From a checkpoint of a small transformer trained on Wikipedia.
Training: a variant of Muon for these matrices, 320M tokens, 4889 steps.
Each number is 50 + 15 x the weight over its row's rms, rounded and kept within 0 to 99. Layers, rows and columns count from 0. The size before them is the row's rms in percent of the matrix's.

# layer 5 MLP gate, 448x160, rms 0.154, rows 310-324, columns 0-159
097:54 53 44 41 44 48 51 36 46 71 53 41 36 55 51 38 26 65 50 42 47 47 27 37 70 73 54 62 43 29 50 40 49 63 68 66 58 53 77 30 37 68 42 76 65 59 33 69 49 45 39 51 69 27 43 66 79 53 49 58 67 55 76 47 63 62 48 82 46 51 51 44 65 75 22 63 57 16 51 62 39 33 51 78 71 63 61 11 63 52 47 60 62 56 72 54 74 60 51 50 55 57 48 36 66 47 39 59 76 36 47 82 27 37 33 32 75 80 47 75 80 70 72 42 38 42 67 64 30 43 35 72 34 45 48 59 66 44 62 60 38 57 63 54 53 71 38 43 44 26 57 44 54 42 70 48 47 29 63 22
102:35 56 55 52 58 05 46 68 71 50 73 51 53 62 55 58 29 58 55 58 40 35 50 49 61 38 59 73 68 36 76 35 86 83 56 37 74 41 35 39 49 69 40 30 25 27 44 58 44 39 47 67 76 59 33 54 31 62 53 64 48 63 59 34 72 44 46 44 43 57 73 29 66 50 57 76 47 65 80 50 30 62 37 48 41 21 42 44 56 54 65 49 49 45 63 56 38 31 50 40 60 34 63 42 50 70 64 45 43 49 71 62 48 61 62 38 67 74 12 61 61 51 45 36 57 66 51 57 51 48 60 56 21 54 53 48 57 92 50 54 77 45 63 87 32 54 74 55 36 48 41 39 63 57 34 85 50 66 48 61
082:43 60 32 63 25 49 33 33 57 61 44 45 54 32 24 40 46 17 54 34 32 40 69 78 53 54 43 77 40 55 35 48 53 60 54 77 46 56 65 54 43 50 74 55 38 67 83 41 44 39 57 21 64 67 69 55 57 36 63 67 57 56 51 47 40 73 60 72 48 71 65 34 50 45 23 59 50 58 57 55 63 46 67 50 59 17 07 69 57 59 30 22 54 43 25 77 33 71 44 65 57 53 58 77 36 55 34 54 22 47 42 35 49 34 44 34 34 39 52 67 48 79 68 47 47 56 46 77 51 36 64 51 39 58 46 42 44 63 58 49 55 48 60 32 64 51 50 57 87 16 74 64 75 36 62 39 43 50 32 55
108:57 75 64 53 55 33 48 38 59 50 58 37 73 35 46 44 57 72 72 55 36 54 57 21 54 55 52 62 76 31 47 42 79 44 69 32 42 47 49 47 45 53 57 75 49 38 54 42 62 40 53 54 74 43 70 24 32 59 49 52 63 30 59 43 29 71 52 26 70 47 47 61 47 66 69 57 56 72 21 68 64 44 77 63 58 23 64 81 20 68 56 50 49 40 45 71 35 35 43 64 51 08 70 53 67 46 67 18 44 79 52 45 51 55 66 72 34 45 26 38 33 27 34 24 30 61 36 68 47 72 38 46 50 55 35 42 37 63 79 33 44 46 57 52 57 53 31 29 48 65 41 47 33 54 61 75 59 61 44 57
100:66 49 22 27 48 56 56 29 76 51 60 71 27 45 47 49 61 56 69 54 61 28 58 53 54 38 60 53 45 64 57 61 30 93 99 44 54 48 61 73 60 52 70 63 57 62 49 35 33 52 61 11 50 74 55 60 26 40 23 36 57 43 50 52 38 71 44 53 60 34 58 44 56 64 35 51 52 24 60 46 56 41 41 77 40 60 52 57 38 54 17 40 35 70 43 66 75 36 69 48 43 71 47 21 48 71 69 81 43 55 68 49 63 32 23 58 41 57 59 55 42 54 58 35 70 45 53 63 61 71 47 32 32 57 35 38 44 71 42 40 70 70 50 48 39 52 52 62 72 66 48 50 44 47 89 52 57 58 37 59
102:43 71 48 48 40 52 32 60 29 61 51 44 43 49 25 60 60 68 58 52 33 65 67 45 64 71 64 43 74 55 63 09 50 62 66 62 37 47 60 53 41 68 63 41 68 37 46 42 47 57 47 65 77 51 43 51 53 71 58 70 27 43 64 64 49 52 43 42 52 50 56 51 72 54 38 45 13 57 34 47 61 28 84 69 57 40 60 45 54 52 44 52 72 38 52 28 34 82 41 49 44 67 42 63 29 26 32 40 34 80 50 94 58 39 54 61 55 43 34 34 26 00 60 72 30 54 67 43 64 44 67 73 59 69 43 42 32 61 51 29 59 57 60 47 64 45 67 51 53 48 72 48 25 58 31 51 63 78 43 40
097:52 56 41 59 40 44 32 53 76 28 70 60 53 68 58 52 43 52 49 73 52 44 49 63 28 59 47 57 88 40 33 16 48 45 44 29 65 48 38 47 45 48 40 59 36 51 39 59 27 50 82 63 60 29 53 46 58 60 55 20 40 62 53 57 36 43 28 61 35 77 88 39 23 37 60 51 32 63 73 69 65 59 27 64 83 58 50 57 46 43 58 71 38 70 29 59 89 62 51 51 40 27 66 58 40 37 18 68 47 44 53 39 51 61 55 62 59 49 46 59 62 52 46 39 59 32 49 45 48 29 54 54 62 33 47 44 58 49 29 49 59 60 86 67 44 32 76 36 21 59 43 44 50 40 04 61 44 72 49 47
102:53 60 32 29 27 48 47 49 25 38 77 66 46 58 58 54 58 19 42 36 38 68 36 63 46 34 22 31 49 55 55 52 43 53 68 72 57 32 37 49 24 78 41 70 35 47 54 43 69 70 53 38 60 44 47 72 40 37 62 53 42 38 60 31 66 47 37 49 62 62 34 38 57 28 44 60 50 66 41 39 39 45 53 60 67 52 69 69 43 53 35 47 66 70 47 56 32 75 51 46 42 15 59 46 52 58 54 64 36 37 49 24 44 34 72 58 43 48 29 52 33 63 71 23 64 58 63 41 22 77 55 85 51 35 27 97 56 66 28 26 62 55 94 43 61 50 47 40 77 59 57 45 44 61 58 52 33 39 45 46
103:22 32 33 67 46 35 86 61 28 56 51 92 35 52 33 41 56 77 90 57 47 53 74 65 50 37 37 51 28 51 35 39 56 43 47 40 57 78 56 42 37 66 42 53 66 28 51 40 33 16 50 48 40 69 61 46 31 52 42 61 46 17 35 81 31 26 52 37 50 70 44 45 51 44 54 62 51 56 29 56 42 53 49 43 40 50 26 37 51 75 38 60 59 27 73 74 51 44 38 63 58 40 39 32 48 63 59 26 40 42 38 51 69 57 46 53 58 65 51 66 48 39 54 16 43 35 51 31 25 42 51 71 40 10 38 67 50 61 26 45 71 51 49 40 55 64 52 58 40 38 55 29 26 56 73 64 50 50 32 44
105:44 23 53 49 28 65 31 69 57 74 31 53 56 46 39 29 47 40 29 23 45 14 53 38 60 73 57 20 60 59 44 51 35 39 65 17 55 45 51 49 63 57 41 58 61 56 67 28 30 39 70 50 58 38 44 40 53 56 23 43 66 40 34 58 37 69 57 67 34 62 27 60 51 39 56 77 66 30 42 39 55 41 31 33 54 91 76 69 75 39 59 51 14 26 43 47 52 57 70 31 45 65 61 51 51 60 69 63 52 76 27 58 53 64 45 73 42 50 54 64 56 49 73 38 65 57 39 41 53 43 61 37 72 51 19 40 73 66 59 54 35 45 68 43 70 33 40 30 66 35 55 55 69 49 23 48 52 39 37 35
091:33 36 34 48 69 48 51 42 56 36 46 86 47 29 21 40 32 35 71 40 67 31 39 52 43 61 37 46 65 32 50 57 58 40 60 51 59 52 53 61 60 66 85 71 72 43 69 63 56 83 84 43 72 50 58 68 44 62 69 22 74 24 23 43 27 56 58 52 13 59 55 47 73 48 42 44 70 51 60 46 38 34 23 36 45 42 58 52 41 41 59 79 41 68 34 80 63 66 50 79 54 32 59 66 46 70 40 43 40 61 43 50 46 24 28 73 36 62 36 37 31 33 51 46 57 64 40 50 60 65 60 36 78 65 36 59 58 38 53 40 56 53 51 55 47 69 42 68 11 56 49 44 53 67 55 52 39 59 44 65
099:76 51 43 38 57 55 36 36 35 38 49 54 37 64 45 71 58 58 24 50 55 43 44 68 50 70 52 40 53 52 67 14 63 52 41 41 24 41 34 26 24 53 30 52 32 80 57 75 62 60 62 54 42 51 34 61 53 28 25 50 44 65 47 71 44 43 56 46 62 53 67 43 37 66 52 32 43 47 64 49 57 56 23 64 24 57 42 31 40 34 25 48 71 64 36 58 53 58 49 62 45 55 23 48 52 22 46 70 14 85 52 60 52 72 52 51 54 43 40 51 38 36 59 21 88 78 54 60 64 52 84 48 64 49 44 57 74 47 61 59 48 52 78 57 44 38 36 75 50 79 56 53 55 60 32 16 27 38 35 51
099:53 58 42 52 59 60 74 59 41 62 51 30 49 42 45 28 51 81 59 39 40 56 49 17 41 84 30 67 45 59 48 18 64 69 75 59 41 59 62 40 59 50 00 42 73 31 38 29 50 60 43 57 38 52 50 57 30 70 66 43 41 31 36 52 46 83 57 59 62 42 27 48 55 56 47 55 49 45 45 36 22 33 57 33 79 34 52 54 41 84 57 47 46 46 32 31 45 37 63 63 64 74 50 50 51 54 57 46 38 66 60 53 58 48 62 38 70 57 46 26 35 50 30 37 67 27 34 83 18 47 41 15 62 44 57 48 60 57 40 48 47 54 59 72 45 52 45 53 66 39 26 62 52 73 38 50 62 66 42 63
109:64 56 22 52 71 36 36 36 38 28 46 75 54 50 71 67 59 71 60 65 71 75 81 33 46 27 71 42 43 51 31 57 48 59 40 61 39 55 48 40 47 49 68 65 41 72 56 24 44 51 46 40 22 64 60 31 46 30 46 27 59 57 27 23 57 67 76 69 49 40 36 38 59 50 64 82 48 60 47 62 27 34 42 48 35 49 47 64 42 63 21 38 60 44 42 79 73 60 48 55 43 42 41 58 50 52 62 57 43 40 46 47 41 32 39 16 67 46 36 35 58 53 39 34 47 52 60 78 44 66 70 44 54 84 57 36 29 16 49 43 64 37 11 58 33 33 29 65 51 41 65 66 41 42 61 82 41 46 51 48
107:62 43 68 33 82 35 37 43 16 54 54 55 54 49 60 22 50 52 57 67 51 56 68 34 29 43 47 45 52 40 59 39 52 29 26 77 31 21 47 79 52 79 29 51 53 59 22 52 83 46 55 54 35 48 53 67 60 55 66 54 33 31 55 55 52 72 30 52 50 42 80 63 77 41 40 61 40 53 35 74 68 37 59 51 54 50 63 44 72 56 42 54 65 49 55 68 54 61 61 63 52 20 65 51 63 30 79 38 42 75 60 61 62 65 42 75 57 45 33 38 74 48 45 40 32 62 64 58 41 36 50 43 42 41 56 33 37 09 39 54 50 57 30 59 30 36 43 63 40 02 60 58 58 53 64 68 46 58 37 75
# layer 5 MLP up, 448x160, rms 0.16, rows 310-324, columns 0-159
094:42 26 69 45 51 21 37 32 41 60 41 54 50 34 88 61 52 58 44 45 86 63 35 43 53 37 63 62 48 66 53 40 49 66 55 55 66 51 61 59 12 48 68 57 63 47 48 71 59 44 40 59 85 45 52 48 36 34 31 44 71 69 71 44 49 66 52 72 56 61 71 27 56 47 52 68 30 25 38 72 46 45 33 74 42 61 77 39 39 24 77 36 39 46 52 80 67 74 35 44 29 52 67 38 56 39 46 63 70 57 39 42 33 40 53 61 43 17 45 53 52 40 48 62 14 46 36 42 56 49 32 45 33 51 67 45 58 55 69 62 58 51 85 70 75 50 63 74 49 40 54 25 38 65 45 31 46 50 27 47
102:42 45 44 15 74 26 55 31 32 46 31 42 33 70 77 62 56 52 55 47 32 43 41 36 48 51 61 74 75 26 41 83 30 50 35 64 18 64 29 59 55 44 84 42 63 67 46 42 61 70 27 61 53 61 46 34 46 43 40 69 59 46 43 53 45 52 33 48 71 65 59 40 37 43 50 35 58 39 60 57 49 61 60 60 55 34 58 34 53 80 54 36 48 44 24 64 62 48 19 13 47 49 24 39 45 51 76 49 53 61 46 71 35 36 61 81 77 56 47 69 80 64 62 71 45 65 44 39 48 48 51 09 59 79 27 38 46 57 66 65 49 48 50 30 65 48 31 44 69 57 52 58 42 58 51 52 42 66 31 54
079:39 39 65 60 40 56 47 48 54 37 47 74 49 22 46 62 65 51 51 53 53 20 59 28 42 49 35 27 64 53 61 46 44 50 50 54 52 18 56 30 51 47 23 66 53 41 39 42 62 84 50 37 62 46 57 70 57 50 40 48 40 05 71 81 76 39 51 63 73 65 22 63 87 64 51 23 49 47 48 43 43 51 39 77 59 34 42 42 25 71 64 42 54 48 48 56 45 64 53 63 54 22 61 52 42 56 51 48 51 58 56 58 53 27 66 67 65 54 59 65 21 19 45 30 57 37 52 66 66 61 74 35 61 48 37 70 82 75 55 46 64 31 62 57 41 53 20 81 40 38 46 28 46 63 25 32 44 66 51 49
121:62 69 43 52 59 35 66 44 52 25 37 65 53 21 60 47 54 28 71 55 57 60 42 48 51 33 61 50 48 29 32 37 63 65 55 54 31 44 31 59 28 49 52 36 32 63 59 29 60 75 36 55 50 49 46 59 70 50 41 62 40 59 59 39 55 62 60 72 67 53 52 79 38 30 21 40 37 78 69 66 51 53 42 48 39 39 60 80 12 25 76 29 47 55 64 70 57 57 80 43 53 43 63 37 39 50 64 71 76 38 50 46 49 45 49 40 41 25 72 32 49 77 67 50 78 39 62 31 73 29 68 33 53 67 26 52 79 76 64 63 50 40 45 65 36 58 57 53 48 77 80 59 40 40 52 30 29 45 57 35
096:54 68 55 53 68 85 58 69 47 54 34 44 65 64 73 72 37 60 41 34 43 66 41 36 55 53 38 34 27 52 43 59 51 39 40 47 38 49 54 65 40 35 44 53 58 60 61 56 28 56 59 65 41 73 52 52 64 24 44 52 52 89 78 45 52 54 52 46 68 33 59 30 51 54 66 48 46 52 22 39 66 63 54 39 62 48 76 45 57 50 62 41 44 67 21 31 37 61 40 61 90 86 56 86 52 33 51 53 24 54 06 53 51 49 71 39 59 35 66 47 61 59 47 62 69 72 46 39 48 72 48 44 78 51 54 30 51 37 59 56 50 44 28 32 37 43 75 82 35 33 50 30 44 52 51 34 39 24 85 50
100:61 23 76 46 48 46 52 58 59 43 51 50 30 44 25 57 33 32 60 43 25 54 60 65 28 54 46 46 12 47 53 84 73 29 56 33 50 34 36 53 69 75 59 62 75 70 17 59 63 45 36 50 54 29 56 90 57 18 49 34 48 48 66 48 27 55 62 52 39 55 22 68 37 60 64 40 62 36 42 39 48 45 41 28 23 63 65 63 40 48 39 58 72 56 27 62 56 21 58 57 59 16 58 55 28 64 60 40 52 44 41 21 54 64 41 49 50 59 65 49 48 71 84 56 58 54 39 49 41 46 59 44 58 54 62 53 56 64 27 52 44 17 34 64 87 28 35 27 49 45 51 38 54 44 38 55 46 54 42 44
096:48 61 65 53 57 27 38 51 36 54 39 63 50 54 81 58 40 46 39 45 37 32 48 71 62 18 43 63 46 52 45 45 57 31 75 53 69 77 54 23 33 56 42 37 55 37 70 61 47 46 58 31 21 31 51 62 41 49 54 47 41 54 57 26 39 46 30 45 43 28 48 38 75 57 83 55 65 59 47 57 51 73 52 57 41 11 38 65 22 39 41 54 36 28 54 61 98 50 54 61 60 49 68 31 42 69 50 71 48 59 59 31 69 56 59 46 27 81 25 15 34 61 62 76 53 52 45 54 36 59 54 53 44 73 54 81 50 38 51 64 55 60 78 29 49 55 21 41 61 46 39 62 53 20 39 36 57 47 52 30
109:73 70 69 60 45 69 26 48 52 51 49 49 25 38 36 31 51 68 65 77 40 40 32 50 36 77 61 58 66 73 42 53 54 77 26 48 61 53 20 50 44 34 72 49 30 56 22 27 61 39 51 45 41 38 57 17 50 77 49 63 46 61 56 52 27 60 67 26 48 73 59 60 46 72 62 28 58 45 54 47 79 45 73 61 56 45 40 55 47 50 42 50 59 70 63 58 51 16 43 56 73 51 18 66 30 46 77 71 38 69 52 65 92 32 48 31 41 51 52 53 52 65 45 40 53 66 41 63 46 47 58 60 20 69 50 37 51 53 58 47 67 61 58 49 53 73 66 83 73 39 46 57 53 27 56 74 44 56 50 38
100:51 56 74 53 36 23 39 51 31 56 69 35 47 36 37 63 58 39 52 69 59 69 40 33 31 62 43 60 60 59 53 19 60 71 41 51 57 54 77 49 36 38 43 37 49 54 53 19 69 55 59 37 38 48 54 49 64 52 36 56 51 32 74 31 87 32 55 50 00 27 63 42 63 56 55 52 56 27 64 53 70 64 52 49 34 62 53 45 48 53 26 44 45 71 47 61 26 31 56 47 60 42 34 62 49 68 51 32 61 28 46 51 50 83 42 64 54 49 69 56 49 35 64 25 57 55 79 46 51 65 26 50 60 53 19 21 43 42 50 52 50 36 55 19 55 04 61 49 57 66 63 66 48 53 64 45 54 59 71 70
104:32 80 69 56 14 56 64 40 75 28 61 58 46 34 14 60 57 43 46 68 73 48 67 63 53 48 52 29 40 60 55 67 41 39 60 44 64 52 82 56 71 37 62 45 29 52 50 18 44 40 41 57 50 53 41 55 65 48 55 40 44 52 52 67 53 39 31 32 44 36 35 57 35 47 53 53 62 64 25 58 50 47 41 82 59 51 18 62 68 56 51 35 50 60 57 59 67 38 41 80 48 60 53 69 10 58 54 65 30 59 52 18 44 57 56 35 59 36 40 66 41 53 64 05 48 53 42 38 25 65 39 37 44 15 64 68 47 50 38 42 37 71 37 13 30 66 70 58 52 54 27 50 56 65 30 50 51 31 44 46
088:49 60 44 28 59 41 74 62 49 58 59 41 49 25 46 75 52 58 33 35 48 50 62 28 69 43 55 50 40 73 51 37 45 47 59 34 61 45 57 36 62 60 36 37 42 21 49 47 60 30 29 47 84 51 61 23 42 48 60 80 53 45 50 54 50 16 38 51 60 64 44 10 40 40 36 79 74 44 38 50 66 55 66 66 60 57 74 50 61 39 38 61 57 26 56 27 48 42 75 39 24 33 41 16 76 51 60 75 63 20 65 43 70 64 39 42 44 38 34 45 25 74 16 54 46 61 63 46 27 34 43 43 33 28 64 53 43 50 33 64 59 65 32 62 46 39 52 30 64 53 45 73 20 60 40 48 61 52 68 54
106:71 42 66 35 17 77 47 44 34 45 89 45 72 22 49 65 52 56 45 30 25 60 48 63 58 65 60 65 33 57 54 34 43 50 39 54 68 44 65 47 62 64 43 43 63 74 54 55 44 65 54 67 48 45 49 31 66 39 59 36 33 24 69 49 39 49 33 65 58 46 37 57 50 32 25 25 43 59 39 35 99 47 47 26 38 15 68 77 50 57 66 46 43 52 28 43 50 70 20 53 57 72 40 33 22 56 46 61 38 47 26 52 67 77 50 60 33 09 46 63 57 40 57 72 69 49 54 63 62 53 74 46 52 59 42 57 52 17 61 53 48 39 58 27 69 46 52 38 52 51 56 47 51 38 46 33 58 37 41 62
105:56 78 41 76 61 51 43 33 44 46 37 22 51 56 61 57 31 54 43 80 26 36 62 57 42 87 60 84 47 47 47 64 64 46 54 58 39 67 33 48 55 56 46 59 44 38 49 48 55 61 31 37 59 33 25 59 36 26 50 73 41 41 53 54 51 37 39 51 74 34 72 54 15 26 61 81 16 61 26 30 72 64 72 49 46 43 62 41 25 49 64 63 55 48 56 23 47 42 38 57 52 42 65 67 42 38 33 42 55 72 29 56 22 39 51 51 66 75 81 67 52 53 60 27 57 50 72 49 56 31 50 55 49 52 53 30 31 45 60 35 53 81 32 60 39 64 16 76 44 64 51 53 46 63 67 63 41 53 30 60
107:55 83 47 38 27 52 69 44 60 52 65 31 29 69 89 32 31 43 58 36 77 55 60 67 70 52 39 73 73 37 52 72 68 36 14 85 54 64 37 55 49 48 65 44 70 42 44 42 42 47 32 49 25 68 43 51 51 57 56 39 78 55 64 35 63 46 50 63 39 72 67 34 33 44 61 50 71 61 50 66 53 60 33 49 55 49 49 68 52 48 53 55 63 55 58 44 33 63 45 18 48 26 39 45 72 55 28 47 64 72 77 72 39 70 54 84 66 45 49 55 55 43 44 71 43 54 65 61 59 85 44 58 61 47 40 58 53 56 65 37 59 59 27 62 27 46 32 62 17 37 37 41 53 70 66 77 49 36 36 51
101:54 15 54 46 63 43 69 67 27 33 30 60 50 50 52 60 60 36 34 57 25 32 50 61 71 67 34 36 40 37 55 54 38 30 53 17 48 31 60 59 49 81 60 46 49 38 40 53 55 47 82 41 38 40 35 21 50 47 57 57 62 83 67 76 69 69 49 51 62 64 59 56 43 47 54 33 34 56 40 73 71 60 43 47 64 65 47 35 46 65 53 50 44 61 62 46 48 58 84 24 63 18 51 39 72 46 55 59 46 19 28 27 53 63 64 67 43 60 51 57 30 44 64 18 37 75 53 37 68 50 59 54 58 32 83 47 52 51 35 51 41 53 29 39 57 57 84 38 14 46 71 30 33 42 42 45 60 67 67 60
# layer 5 MLP down (transposed), 448x160, rms 0.0368, rows 310-323, columns 0-159
095:48 49 41 22 51 50 47 24 56 37 59 28 42 60 63 54 33 51 47 33 40 38 25 53 48 85 50 48 70 35 38 76 44 39 56 50 53 56 46 66 42 68 58 48 41 45 29 40 79 54 46 54 69 31 34 59 62 86 55 42 48 51 52 46 55 19 58 54 29 41 35 35 46 70 35 64 64 45 67 66 66 20 71 44 46 52 48 36 69 54 40 78 52 34 36 50 48 31 72 30 56 24 18 20 63 62 50 53 62 09 34 24 52 56 23 50 47 85 70 54 64 57 46 60 41 66 29 82 69 29 43 53 45 52 50 63 61 42 36 60 59 29 50 34 41 36 52 60 34 53 37 47 56 47 41 60 16 21 55 49
101:58 57 73 66 65 58 64 42 33 61 70 50 48 36 26 51 61 67 53 49 39 63 77 46 41 74 28 22 51 32 54 50 56 52 67 38 61 55 66 26 36 31 45 48 34 35 57 35 59 45 54 26 48 42 83 49 65 51 55 01 33 41 45 69 39 56 35 63 63 61 55 50 43 27 35 29 37 59 47 53 28 57 44 76 28 58 45 68 72 00 74 61 60 46 65 43 41 37 62 76 63 73 61 59 64 34 59 67 38 39 69 60 52 37 46 50 31 39 66 66 54 64 52 19 65 67 36 38 33 39 35 47 54 27 53 78 58 48 35 39 56 54 59 57 51 34 41 55 40 72 42 39 46 35 68 66 46 14 57 45
072:50 63 62 18 61 56 82 37 60 38 25 41 64 69 28 24 36 48 72 34 45 74 49 64 39 44 58 82 45 60 63 45 37 72 51 60 39 81 31 51 43 45 72 64 72 49 45 50 59 32 20 61 68 52 52 42 67 55 50 57 54 57 50 28 15 60 41 35 61 52 43 29 36 27 41 76 71 43 51 52 64 52 95 51 34 50 87 58 70 45 34 68 60 29 51 57 67 51 52 43 62 53 47 44 56 58 55 28 57 42 54 43 38 57 43 55 49 30 68 49 46 99 63 52 57 69 67 44 31 82 45 35 48 57 49 62 22 21 51 50 27 56 61 44 60 52 56 42 49 55 55 53 51 41 53 42 44 23 48 35
112:38 41 57 31 70 39 25 47 43 73 25 42 60 44 74 51 57 26 39 49 47 58 19 38 56 50 56 31 51 75 53 59 42 42 46 20 50 60 34 67 41 57 45 26 60 49 76 44 39 33 47 47 27 51 34 46 46 39 30 57 45 23 34 62 55 62 52 42 66 91 85 63 45 68 62 45 41 43 72 48 40 44 50 45 43 63 64 58 58 43 21 54 64 75 72 26 80 26 67 40 21 82 55 56 42 42 51 37 58 37 23 57 39 37 37 45 39 57 52 61 53 20 51 39 27 46 55 29 26 35 27 37 48 44 50 62 67 67 43 51 65 57 48 75 46 52 71 64 54 44 46 87 44 45 52 26 57 47 28 33
100:52 52 38 55 35 45 53 33 65 39 79 38 18 62 68 59 87 59 62 68 41 65 61 31 52 65 83 41 50 47 57 18 53 58 67 58 55 66 60 47 46 27 65 52 55 65 56 55 71 70 57 39 39 42 67 32 28 78 46 32 49 62 60 32 36 50 30 58 32 70 47 69 67 48 32 62 90 47 58 37 31 36 31 64 45 38 52 62 45 47 67 39 63 62 39 59 37 39 40 67 73 51 40 37 80 26 70 07 54 56 54 39 66 30 17 47 52 66 46 49 60 61 58 43 46 37 35 68 64 23 36 51 59 67 46 46 72 55 55 47 29 18 49 45 66 50 58 37 69 51 58 76 49 36 53 71 43 57 57 58
097:54 70 26 24 11 52 38 61 67 23 58 61 56 41 54 43 67 69 33 44 51 64 33 57 58 31 37 65 82 49 57 45 23 57 32 62 58 43 34 51 57 64 48 60 29 35 71 54 58 81 72 51 39 66 43 53 49 73 32 78 65 70 42 61 59 54 55 42 23 50 51 72 31 29 74 44 55 54 39 51 70 75 48 59 79 61 28 36 28 43 59 46 42 70 50 52 37 60 24 73 36 64 66 48 32 56 62 64 67 43 43 42 63 82 44 56 55 60 46 42 66 42 46 43 38 57 49 34 51 35 54 40 45 36 61 47 60 36 50 73 61 89 61 75 24 76 51 51 39 52 46 25 62 70 69 65 47 32 29 56
102:52 63 39 55 47 28 39 42 63 45 64 48 77 41 34 34 52 47 43 43 64 58 37 32 45 51 61 60 49 43 58 58 68 45 66 51 21 59 24 56 66 90 53 54 24 32 43 29 43 34 29 84 63 55 52 74 65 65 48 30 39 45 41 76 41 47 56 57 30 64 56 53 38 56 14 55 50 19 68 46 25 27 56 32 52 64 51 58 79 57 54 59 54 66 56 41 12 51 47 66 31 19 37 43 64 25 59 21 43 24 36 37 48 43 41 48 56 23 42 37 47 45 88 42 50 49 43 64 45 21 57 66 61 56 71 33 42 58 77 43 45 44 43 39 34 49 49 64 42 46 51 34 86 71 51 44 34 33 52 56
106:53 41 59 47 66 33 63 36 63 39 29 35 76 53 50 56 34 47 14 33 73 59 48 37 52 22 57 30 65 55 56 26 41 37 42 54 55 45 47 65 34 55 51 72 42 42 74 67 49 71 49 43 44 64 52 51 40 42 67 40 69 40 50 37 28 41 37 43 66 20 62 86 55 54 27 55 69 52 60 56 53 74 44 20 59 62 67 58 57 29 17 69 50 27 60 76 62 45 60 38 14 63 58 50 57 41 48 34 28 32 73 51 74 53 43 55 69 29 41 54 30 62 63 18 29 47 59 30 24 33 28 42 76 58 47 50 36 43 44 64 56 57 76 39 76 29 53 51 38 35 58 54 47 65 68 30 52 68 55 56
104:58 42 38 58 41 40 79 47 41 46 28 86 53 50 53 63 59 58 43 62 52 71 73 55 40 36 35 54 52 57 58 36 27 40 65 39 75 76 56 37 57 42 26 41 47 53 35 40 22 55 35 40 47 50 56 41 22 33 67 42 69 37 63 81 30 29 36 44 63 77 39 63 35 75 57 41 39 52 56 56 44 63 15 40 44 39 52 50 35 51 49 55 68 35 77 65 61 47 09 39 27 61 69 39 46 80 38 62 51 58 43 23 22 37 51 28 27 26 48 59 66 59 61 53 44 55 67 74 29 51 40 53 46 41 42 70 59 35 59 60 38 59 50 68 69 59 38 73 15 34 34 48 34 78 46 51 39 57 36 54
106:63 71 60 47 29 53 21 80 36 55 65 41 31 41 52 42 43 56 41 44 58 55 27 50 52 58 35 71 42 64 55 58 72 73 50 54 42 32 45 49 43 58 42 37 42 46 59 41 34 53 64 35 56 52 37 36 37 67 29 58 41 53 55 50 61 43 53 49 53 30 33 47 76 53 31 48 55 54 59 77 55 35 39 27 58 55 38 46 65 42 65 67 20 11 21 51 33 47 57 39 67 51 47 64 54 47 28 27 36 69 41 59 31 63 06 80 60 24 62 75 56 62 58 71 53 66 68 79 61 58 25 44 78 56 39 72 70 66 67 36 51 69 22 77 64 37 48 52 60 37 65 51 42 45 39 66 81 40 26 60
090:27 71 80 67 71 33 17 71 69 51 50 45 45 41 26 58 35 46 57 81 49 54 48 55 28 35 41 51 52 16 71 63 47 41 60 52 34 40 49 12 56 64 56 57 28 49 39 71 34 45 30 51 40 35 55 57 52 31 60 36 53 62 49 73 36 71 50 41 68 15 45 45 50 58 44 26 35 51 47 51 45 69 41 74 41 50 49 54 55 66 49 58 60 70 49 46 36 23 47 64 74 31 40 58 38 39 51 63 47 74 21 38 55 34 76 34 51 46 43 53 79 26 53 40 53 26 51 59 69 72 69 70 58 65 37 34 53 61 81 42 48 50 67 31 52 30 72 30 74 69 32 42 67 64 74 52 60 43 40 46
109:46 64 50 35 59 25 58 42 46 29 58 21 57 42 55 20 53 55 81 40 46 45 48 38 60 66 75 72 70 55 66 35 56 25 81 18 46 51 36 59 68 60 74 46 50 44 00 18 39 52 58 62 22 43 33 75 71 60 51 55 37 14 46 68 50 51 67 54 33 52 47 42 49 32 59 55 69 51 27 70 37 60 52 56 46 44 28 24 36 84 52 58 60 57 74 31 49 48 56 33 53 44 35 32 70 71 51 46 64 46 70 39 54 56 93 78 41 54 56 54 40 80 39 39 43 51 42 51 51 59 46 69 61 57 68 52 59 69 62 58 64 59 60 44 40 55 45 52 42 66 44 38 53 56 49 44 63 68 52 39
106:22 59 50 61 60 37 79 72 50 38 40 86 69 53 25 44 68 64 31 51 46 48 53 61 62 54 68 52 66 52 45 44 41 75 49 29 60 58 53 32 57 55 42 56 60 37 76 54 65 12 24 48 64 72 35 58 43 38 56 36 36 64 51 34 45 55 74 57 42 53 63 53 67 42 28 42 48 35 54 12 32 28 55 37 31 71 44 68 34 61 57 62 33 36 35 37 65 51 61 78 54 51 53 46 55 43 52 39 68 78 57 73 43 40 44 55 50 68 49 37 42 46 55 72 57 91 33 54 54 50 66 40 72 32 69 34 34 57 37 60 64 56 42 49 67 19 45 49 34 48 68 81 67 23 27 19 39 52 44 63
101:58 54 34 54 51 48 68 69 40 43 74 58 62 47 47 47 70 65 63 55 54 73 38 33 54 79 58 39 72 20 50 41 41 56 25 35 65 39 62 56 57 73 84 31 56 45 67 59 65 29 62 33 77 73 60 61 49 50 52 44 36 23 52 61 62 23 46 62 41 43 28 47 49 47 78 34 47 54 34 42 44 62 53 52 67 69 51 47 41 80 34 53 52 58 42 54 51 73 57 41 25 47 34 55 50 26 57 72 35 50 52 50 55 45 45 38 72 33 63 45 66 55 34 63 58 68 40 54 45 54 75 54 25 70 52 17 47 10 46 68 35 22 23 46 34 54 54 45 30 50 63 99 29 68 63 42 75 44 55 48